Weights of a small GPT-style language model, trained from scratch on English Wikipedia: 3653 steps.
Each number is 500 + 25 x the weight over the matrix's rms, rounded and kept within 0 to 999. Layers, rows and columns count from 0. Numbers have three digits each.

# up: layer 18 MLP up, 256x64, rms 0.252, rows 149-195, columns 0-63
# down: layer 18 MLP down (transposed), 256x64, rms 0.25, rows 149-194, columns 0-63
up149:525506510524473456460505495466503485482528492513491476524486490503440534471477518489473522478495436490531481422535526504506497560473474490483478512497495483410523501528446514477533483460499507
down149:507508540479535499527519479531500497500529487497485522471509518483527474552505503522499512496503551500504506514523486518512514503516462507519501486508482509565480509507504486528495518559520476
up150:492512525526502498490478483480489477493520532518532507467494520480516511521499503488468513523487476452474549515524490506471512482526513524499521461444498478497503489516486527513523526500537461
down150:479493507539502524472557479550484535494473502503484471520484512485500503492472494469535507472483461498509477544488520509542520537476464512515503492516502498515474478488533446505564493488480515
up151:509511525498484486514559487452526556523492456501531514534500474518481462530503503503501461512514482494490535534478477505503489479493505498492477515520530519458485503476496473511528491441492503
down151:504543533515481518447531460524483499502556494484474484511457492480459500477508477494479488541518496462497513525471528529506562517472522472506494514478476500484490465497485513539428473494516512
up152:528480537569500542474533488486453496486516454481510534502497519530519492505452507478507516511519506529515503481483475442493496507492496532460505457497527478533480517518471510531504509508472476
down152:516505521542474511490503515482514487498478520553523471498474527497514466512515470501485493494515479486505511514455438513484470540448530515538503509456505523495518449521483527517484509459487499
up153:469514485524474500485459518479543509489513502465467506483494536507533492476477561487545532501539491492512536484504496533471489455475513469497496490527518532467504527464507520530525492537502511
down153:477511495482525484510477462514440545526510483544518503494530484471483495503517481441466457536513487507506481537448486514540528515482551534499488512522505473542488459522471518477486507475518481
up154:527540470521527459508520489550483462521528483469536506488479471535483433526482486501455490496484540514500502483464489448479492468505555486508519517527485473507506505524451492502503450458484554
down154:499449535463484495510536530499521462500494496474525540459513496496584502484534514469528519522491494491521502522518505526521500493477461503534497486456506499527509541502533485492564490540523474
up155:538470512475451542506519501508479546501503512443537523494477490491499503485511497472488509468542546488528506504520494483524515443513491513463498529459488480538484494513505468456557494515506479
down155:473502490527545486518465489498505491510524499508480517510512467485512553504496461500484521521509459451531531489505460515518479551480504494488458491516526527465501512495511482503493477466491484
up156:503506501452481487505524524495534483509553519456508531526489457501489479490527542469484497438516520519516506493520504524477501500508485474495502506474496504504505459467534441508523497509503505
down156:489517474492511524523511472504565470499436478467504462487480505524504500517486493501516483530456486472512517477492513514549519473475481477508520473513495524488506463482534477481477530502492506
up157:417559519488492537482512478522510480498483487476531457516503490491484484494481488470497544488501492524478546444477528503533463491481542488496505489512486511489496536540484472470467536503486533
down157:535520530496440531485467514488446527518548488503466519535502506507492516476539495517519512488517509448513469517513451533476491529496475540512479490502505528519481487508483524533496484479495514
up158:548483478498452511516480485538441467494440502501478504494485485493533491471504518507499536507491487504508488492523487531512515476486485484511511555492522525510477512545488499520513528477525544
down158:473503493486480525497488487481526544479523483496460522506508514490465522475482507517502496496505497494500492520480489502497515510505518514489507465467514501489499481486504558491487498501512509
up159:515508481519504479476511535519485510489513473498458541475522511489474502467476497503476491491516509536518488497483511499498472505476512458534502476458513508495486463481508482472548523490493509
down159:505514488516537448550487482453519496516509420494434540505533488544505509525491495530501493508493520493488465472496512496542495488490509508483523524547488516500531503473474530492498511527499496
up160:486477483514467487473501544522475503512486505456466515506480471518468489532508486479502493478512507491487532489529499469440527519525502498488489510523514513471434479495495464465480500510471525
down160:490524462484472528503505500529516506472511482488499501514488538481510496494512498498511482514504491543493493533509469481475488495508550486518496469475512467485485462491473504509469498507490502
up161:511488483456493521500488515484484482490510499481475547533521497531485471502535504536508510525470490451469503551510527518496473480518498521467501515532472508478511522468483528518546450491548532
down161:513456487545486493510505448485534526493530528529470505477512515503524460516497479479507466468530494528537476506519505471477529495482487546520517490491509487505469524498538449513553536502492540
up162:514524488476508515446474524522455507461542487540444467508506535472544519499504538476454459515468512437517534508473468487513540509527505501501506529547514468502496475513534463478466519512564506
down162:472510554522512498520523479533503487539509504450558488493442474515484521487490485495527509469508502519510487491534492549482510495480490485519473499517510492502547456480478495538448520462508549
up163:481521505491522484526461498523525459488528477427518499532471488498498547504463456480505490504450511464545513521497513545500500531542534467556516547522479508502549451499517505549484481473540488
down163:530488529513524463577495494470517448512461508512439508483503486518538476498493513481544555490513502523460517472467510471537550494501461444467582488518477516497505534457501534507475490499562535
up164:564505520512487445545496534432498506495541456466467513505510527515518431474516503521465507498519514508503519477479498503552514479469498517493488519498501493474537470464503459532529483530478522
down164:482516519463535541474538468545549483528479502488524463549467483525510522467520515503530550516486481489480475496514508511497510481534484499510511508495514514502559510524479479514473522468533458
up165:469511587508526498498496544487503514465490505501481482471501491492458507555480500483480488495520493495475510527479523484496499507514487529486506495498507512501549482487488482476518523509510498
down165:468500464503469511492510478534541523512519491511498519502533507502494514457528509502503483513512522481473451500474500474501520487514529472500490517469501448524505515485488509505480498464492504
up166:482517501528520502492494507490499472515485506500487506515494540513497493536512515481471418492542503518502502520494510538530494515500512502479472540469468530519504527511489481478457517513514521
down166:469514475485498485507507475500479501484520472459509548524489524494529501490502532534445505492521515508468502530478492486496503517511479503519513429447520480479539473488459521509494495493506515
up167:507517497504502515525494524454460547521516489495486483542573485486495492495489506523473487472499478479479506473486462471522485537476519514489560508473513484504552510534489457469493508561465483
down167:507529484439489498523501478454456493501511436514492467553523484450461495540475534483488529458491478508531484486517530497497555520499535511426535540513458494492536530460520477481505517489473515
up168:471500507495467527498457472510523532509520513552464509512526517536465501542514458528512461488471511543508488530526476489456463524509498477501503507523497526483477494492509495511552494498487542
down168:496528524498490485486507523511492479486513528501504501495533533494528513509494539509532537500509490510493520472506469557496529478508488540517474534452463457492512488498522456520518449499504467
up169:494508504437527494511480446522526515536521512447499453483492514511444474486493485533494491519473472483470518517480529513506464531498480509520508533505470483501519473530509472532499476463529490
down169:478510472525511538479490546484515505499518525515541531501519524467567527486509507497523505513491498501506489482499512475514531485501520511532516463512545521512523527488477511478482533519471511
up170:507470548484480465496550533507485436495515483503506543501480503510501511486518487502473507516492482499514483502499495500530493460477513480465507468479569476547535491532494464504488491490454552
down170:489497482502533480467493538441507489488503599567508476520477513560516527502517534501502476552529512547503501479481462501482495530489536500509501412548487508511462462474489496535465502504500521
up171:475540496476541539451499536537511491488505468513508485507517489488486479498458523468524543525481490501502509490479544483523510499467524500464492526532509478485491517538508522528499517528528529
down171:534502489512476499531542487508498506514537508528480504508485502510501487539528493475494494460543503503525500541493463539472508496530463531502481522500511502542493509488513534511512457485536481
up172:473481535510453527470473467472498508427518542483430488521500514500458504474502511565529479483505528523502524469511499549464526524455476479538492489526508509468492537471523516506485464448541473
down172:507457456479512484507512539501515492540475496503568502504502508479511469520492499424511498478486473505495513458483496451546497479450487494504495523519514509503540481530525485502515545550472515
up173:492444553484475479505510509464529509486505534451508506501496487506519485499463505555502552490555510517498458516503503541495509520504494505512481505472502490506492514519547527509519511518542515
down173:516522499527463515507507462531476525468519501478494501525525537477555514507491507537515480485503494501493512470498497524473530538482514517499475511494504500533516517509514462467514496481468486
up174:547508482460515473452462483510500517481482464481530491461468542503483467508509501504536483499493512514508524496524501524532478515505489513534498511512503542509505462534491472534465512501522484
down174:492495498471483492532539486503516504530483518509497521494498481505507470487491548498546514519509484503480533487480508471493576462470504496488515466478515438511513543490507479472544501483486486
up175:471523481517503480487561581515518477455512522472540542533498494519496520482482430480444502517522523464484490473546502528494503492486534505498486462436502531468465525547488514516511506516460538
down175:500469491512506525464521520499515502521456466498482487521480520472499455482508534497534472505522536515501469484477492533514470494562468553518480509446453516503462478500457500458508507479503492
up176:534525511498494445498505487472434517497481508519481528502473526488471496533485518523484506449484486526532483491537485457491503514490525486496535508506471458478493492496532566493492516495491506
down176:498548486499507514559548515507521514500472558499516473504497489503525498559509471521480546546518497511491523511500510500481477488502502518477520495520550547527430469506570504487544529480502499
up177:495437519555467476503479516480469531480474480512505559530569469542550456498514465511482502508482508489503485509508473518518433522507505542512475504511466483460524523493469494492535472516542501
down177:543501509485536466536524450525507499541482528493513460470527544522471519493473538481518497506509466472540479474483468528511509491469502487454511492510513549534489472479517492478488560469506515
up178:510500522459512512458496467505435483525523496513522503490532537494471477541542466516473445495535496528513475487524530488511474455529520504525530499512494487535534506483486474526512485502468488
down178:483511479486488506527522515491500549519494508450505489481448476529498532491482515526517486484502529521530439481527510517474511505486500539513476431520498467512537523439475463524517545491428514
up179:502473482540414501454516510485505476461504508536536551501484481498498486538499463529496487492533494498459510514481548545515465459465525504480471484515508497539475538531523475529557480506510494
down179:504517547496545445513497529544518483563506498469503459496472486506467505490504516505544503465473493491527485477493487496504507532522522495530502514520464512468540480480463519486450503491489497
up180:485536480504475529477518492502500490489508500444475485478504478519500487477514525467525504482540518459502491491495548500481454459485493506521463476472482533499500540473493514528508493514522484
down180:488484510469509510513515486514491510529526529501552505509505528482511478546480498468452486457487485529538517480520474538442536522477528518507511474521503471517514487508528509505529534467462488
up181:514496536529496456541522463543487530485500502499462527539471485525492510515515518480493488490474497487568486497511495498510511510552519505513443515484498517501494504459469506523523526484536548
down181:491487500498565466528482488489484497527458475559485534489463506494520526490532471412565532510522496478455485522525464522503474533512511503516529485514508501482492470460463508522527494499502530
up182:562540558518530502512526510491506483480483547518514540464487514505451505522488518479520477488517496544560513505516507520539506491501499492533527555477489506526524512521493491502480462488509508
down182:468505513494481521506494491494499514520504495466471537517501524459481508489471501529491490481496518488498510524458477483499493511495508492487468455473520509508501475486508543506497496504498498
up183:483507480509498470490454499509503499457499489450496504453516503528485460517509478471480503500519519525467463523546492518484516555427512525550480488470493517494467505486518529569507467526518479
down183:445499524496525527533494520552469518488479495500497514471490518442500484511524539557479528490482504513549480441521524488506523486508566529486454498480461517475477548485487479544516509492486508
up184:496489520517490511542557526517477468496515497496521539531509516482534528515502511503495519505542472532500500500505477514508484524509518532490530501460481483496528536452461500472543534541527517
down184:518493493529511517517499494579500496482514537499503472500481501512455507504496505540492515485488494547514501488499505509516546522477484488498503531498477497475473496501518526502526474446518471
up185:526496513503489534528453486493469535500526486488523562497521549492517452481484499483480529453497503490509462514502531462548484532499506544505523494486474529503516533467489491492470461506478491
down185:496525492503528483512512483544489499487500501521494462506485451467466488505525488515451517514465507510482549509477487503476479487508503481501460532543524527481498478568537517498473485464498468
up186:466510520467482473535508444531495505533485454499514452515510519492450500490506488505494501493540486495497466485519473505516478559445508525487511501508487543446473474517518471491509555486502517
down186:507467574471476530455508455512482535475476527493480496522496519498529463541540503500483531477465546447514489546526510540502531524529451539469504482501530502506482518510462463522510482487491494
up187:519494473489529529447513512534511488533498496490490460483542525491490481516493430500494466542508529461492480462520472516448514493465494512476537522489446543484499493524504459504474540502499525
down187:510533503484515479539493467553501504493474490465507522494508481505477440512577502497537533478481512469494516471497483505567454491524471484496459513497470548504438447549493485503479522527548489
up188:480498531500499502471521526505445515517494483521505496499496547494519513535502500540474499534533456560489556475485528477500486552493503508515496485531503507501468495510482443474511530499505543
down188:507495495480474476456484473502532501535501505537485499497517448472456515485504500476495536481482497493487446511487497461497478497552549453489481516488488486490557542488487534503473517476455502
up189:475533499499490481517473511465501502462523547522461504521484481484504506490521497482486499507475490485487482567537499468488489513513495494529505491495512506481507518536527480545496475529487496
down189:511507521523540516526525512498454535493484497556517506506528474485508492494506520488510505467502486481479483519501489489509537493474511517502509503540487563520484527525515466493510494473481508
up190:501494505535508524512498461501498537478485475500433522514477497513515509494500504552456500516504523532508500494514529459538502513507492492475533475484513511480523495498488455523496478518509544
down190:524513499500504472531463492486468495517472478530521516523524500493430525540517487473536500457513495491480492483514496482490553494514470494500441501510444479490508479477513500542532477518495496
up191:530515504496515498470486512527491509509494517487467540516434497492448514504481458496483509512494485500524491540472472534508529504493501472509505478506482501529482512505509511526511535539505493
down191:469507487456511507505508518476520503499498463507521524524513527490524545500492525518487532510543504471514517499503487497541493510542535494510509504527482487449552520493494501493536502483464543
up192:486519529521475458486444532505492517462515495522504512455511523483501516509522522514524480470509456518518513501542496488545485526540493470484509497476528547499528529495537530541536496496524542
down192:534474448518503506492550458545522492490512506441529508514486488516513478475495503504497501516498513515527487532522493511498528440491526551555470506495460488488524490521483503507490532484530495
up193:485519470524456482529444503511450536535507469464498464451476528518470503435533473496479520554482503503487522473501518513475497512494502507497475481498495513453523544513500466478485516492491518
down193:501508450483498493466503496492501536492517482504482521499518520484489517506497478487511508483528522510513495501491470463474472461488533472514512490481487437520527500478490529494471503512481500
up194:478521470501481521555478441517500553504493496529498482519506497509486505507484486504511493504521511514532506520543477494463500527496502526524514488473502479492500489505530509470465525500542539
down194:480456534475528511501509510485499514545480496461512470526462487509511474481499477495479527515475471492516437519526521504519505540510518517518448484509517519499512477487508517466497485490500529
up195:536494508565503464507553508544513500568562540545510516488494527520487498530512487513504466488481505469524491527494429507517485497507543506500535516466499478502527518502501509466513513529495499